{"rope_base": 1690.0, "init_std_o": 0.0, "decay_fraction": 1.0, "final_lr_fraction": 0.0}
Each number is 500 + 50 x the weight over its row's rms, rounded and kept within 0 to 999. Layers, rows and columns count from 0. Numbers have three digits each. The size before them is the row's rms in percent of the matrix's.

# layer 5 MLP up, 768x192, rms 0.13, rows 367-381, columns 96-191
099:477446512486513513460532613531541560515477495450419432507454556531394482519461451461498452518567445485540493464518572477484534531538377523581579469552490510570511560504503440591453490518472520496542524363470561547510518522505507484518528468510531534603380511517426565469457517500492517572
105:537519471383548432496548509540557517461494469485498624460600581586548545488494464480547469583538593564534578435528510611521464575497639524561602436537596452583489520416516538511470474453398493503553538601504508545501490483482562516480582481478536548538471433460451513474586532483462549491
093:522486480612529634442535524402472493576502477469513442435560548489494454510469638424430575464529542495531426404466585401527500477587522563500534490492590460535522376525394525477495490468509489450475559535542468526522567432525511471565533459567446520493521454581525558465531527407544435494
102:489500472551444412513508479493551535533488521611572529474523542498509482525580500461590479548480494497562558469537470502501502585486513435368525534453535575578623498502533537545597515576419534477519518433518454480473437550448476392406552511458516523472536496587471404467543488519541513444
096:472513508509486384562559554539499480491518470499503484419414452466457502555568429400552530536474530507497544470514510447580414463577521433451472536555634536541513501536484522497551560509574506487492491502558424505463472552462549502505494522429446392433428516569587544530365493522532557519
096:550405541572508467543463521443505457543558589500521518510553488493435585495519514504531500502542515548451444506460521604588511544482519508521475513567596485500569482488474569487516530520487516460550482488476557394562435468539522516462493493461407558637495499568521510538478487525565535573
104:467455545492559470463475439487407514447522511446522562473496460497478507525527484550518560478440580371546563435561535507468607454506503523559450566452520602483401455455473451517546484507533493469500481433525486469513554458448585532468453451453494409396443619476519548423432536394572483492
110:510484404531552476491492496583493554468602433513433537507551496440508558452429534432575478489454465504495623433491443510482554494570497554523537482511449575468578407487488439545513617497474574511538427475536445553546442464542597490492511559454510479501517529499504509578493564486493441471
095:483473519513471561494491395501542542529550531501599526451466479505401489497556597464489442558491534426486572494488404579461442442519467452464501528482468421463411532461560481527448568512516579560529384477555554509486451600527474536543544538491550524535441473436531451472443521458494542435
097:445516468531445510478538527477476463568585478457378418456521523460509475561472503583466513498425421600451480435504440540477453571474559460476572498531469493598462480476445436441530526538544483408516491479564455472541506554509568472503583595475480546437528475578552487417527560542430523454
099:555473437525594540567538572446407379490515526502544530534466547513416560610484567454481560503383466466520486528586554497448604511514474552517473432537491433450516540406464463493471551582573465483526452570530542495446554531408472457548446430468507483472578490465487547424456558416537551565
090:411468507491504555423512447464524509475434513592540478459483559535484526455437511399613500461460469543455523610516551432503525420503529490568477476571419520478467493508464538490450528471434505563441455576498483602464543551491504518532503515491421457570500521426454522515540531303479522474
105:505481519533480506517520531522605531489513411469509452459487528526531482475561579499454516431463491542422445614504547594502428532511568517490517602508454497511538462368561538484572484473501486444468511540529598545484420450540565555460519469419495462471513378414598451400543529432431527507
096:579547552575488463533466499485553465435455563494574506468499444486514494478626447474436550501489556469479534498457447444420438597549542504454502534528436533470469467470451489595474541473410544486376507506566493458530406537578527488470504574459450527464433478475529513410481495543506456499
102:494471484492478474569427538462575507484468547398520567516568489507522448485445417493563568432562520451493591456535595506470511458570445452507479494527560481540556493455525474514484481490533608536539500565511479530511483477504515454539455487477610514554492563555520449547539495484534582491
# layer 5 MLP down (transposed), 768x192, rms 0.0461, rows 367-380, columns 96-191
090:489526550493476505495482572456519388605455527522481495506530418495560542398573405459538506482429544462519419491468527508544402474500534593541459573482537456428469396569510591551583563517451421500474432548520516463456446456539559499587488540506477522515596476477513479562396484469482416480
108:531524492495553490432479493501484602559518513530533481522526575575577598525519389502430451550482446502406501441453408448535493541458518624550513514477450444435473589465501524457544418541501474542474510426483491605520488533413557529439471432513518477545494519498541469519506528426504426586
110:441487493441478439529490503428511484492541524365542572493507528459525493519521426475469444479576449500466540491468559534423551546408480463502510490511497460454474474464487550543503398523425508488495414508415444481434485512537425532444372455512559461551600523513473474457421511546503500510
097:440535425474615501426476548450617380513454485534480520557544459401479446520559518451448425482598561625480510528439546547525381564511539495505448431412507435506472486495510477489588522518443501509537476463553494459545544599477535520520545425544468530488503460537557567580487449458507473475
097:426518521472481517467498501554430476485376551529477458420520386542465449473587527506443488565513477464515491527545570473502524466479590464442478449402460464507544539412551557462475389489521499573493564563406472459467504519542355461558510545524530487457469537424459474572565406520507513556
093:511498431465564514429473519498435505460445488457569409424578530500495493504460584472485508484534651552512598402543500419486543468455455527480586484474484511498499484566519450525443564471443569484534548618481530491542519509472285565441497540573478440504468512463501466441492519541520487531
100:506499552517520429547449452471425379532463557432541525466594468452500540491475508571435481452437571460510538433507521546430456494451434498499573441376477505534488518536521385474564482375567523516493500439491555513461410349462502438500544469541423510492487479556533514508488559574445442465
097:572435513489466539508562465564564395448465565537418485602480420573466532492524500466493583557435438578506518512550512480411570489592519466479437511521512596508518543489529496501546506535540563520482522519500527569455488512502555399551547422557413490478456609456572378444496529590455561543
107:535398563551513501478500491466502477545464444515582497534455451608469431588466417385519514371523514537566551424409469501500500537499583462538447515487457433544505511537444473572504446459440621470507484483482436495542494427497627480424507440605483522467599500429556569505580455525389486581
096:464572535489473592514545390408478514492520464587552542533394462518581510524462570447492482436518445460432478434499490517553585506455455461539518532481523601429513488488449511476617478497487530579502437518484514551473524577448358443459566494531549460598476433535563522627532513546471510462
091:536550480491485533520511496468554541431436463602443521494435443486435489524454490501545535522456464484585535361389412520504550488594442430419466524618510425569494484455476487465611397501536511507489520536489503545497524575456496408516452458528519590462453499532473564500481492471426546520
102:555447452458517445514506506464415561522447539474412554483551420508517471427491481518506545579610511491538510424464458572431441467469544469464526490514563453512488422494462411517533367475565447517509517537557556527566483428575374422529512430436533512531540513524482438490567559479540480386
094:505525563499472483519496528461532516508500457543570532500480504599563545480526487442494554481456443409477504621338539532538519527431555613523485488460558523533552439528485575493494466503489504488448506517496560560442410548491514379531400567596484471614508568535564530467515473571537517512
099:480557552500486459483474491497436468557482453524471528424578487457514477529549470487537489418524485433481599550544502473500510509497480469568505449487649466394523516473493460584506489538456474535491437546507585546478451524436375550529473574493565459501450461437421471442524532504540510468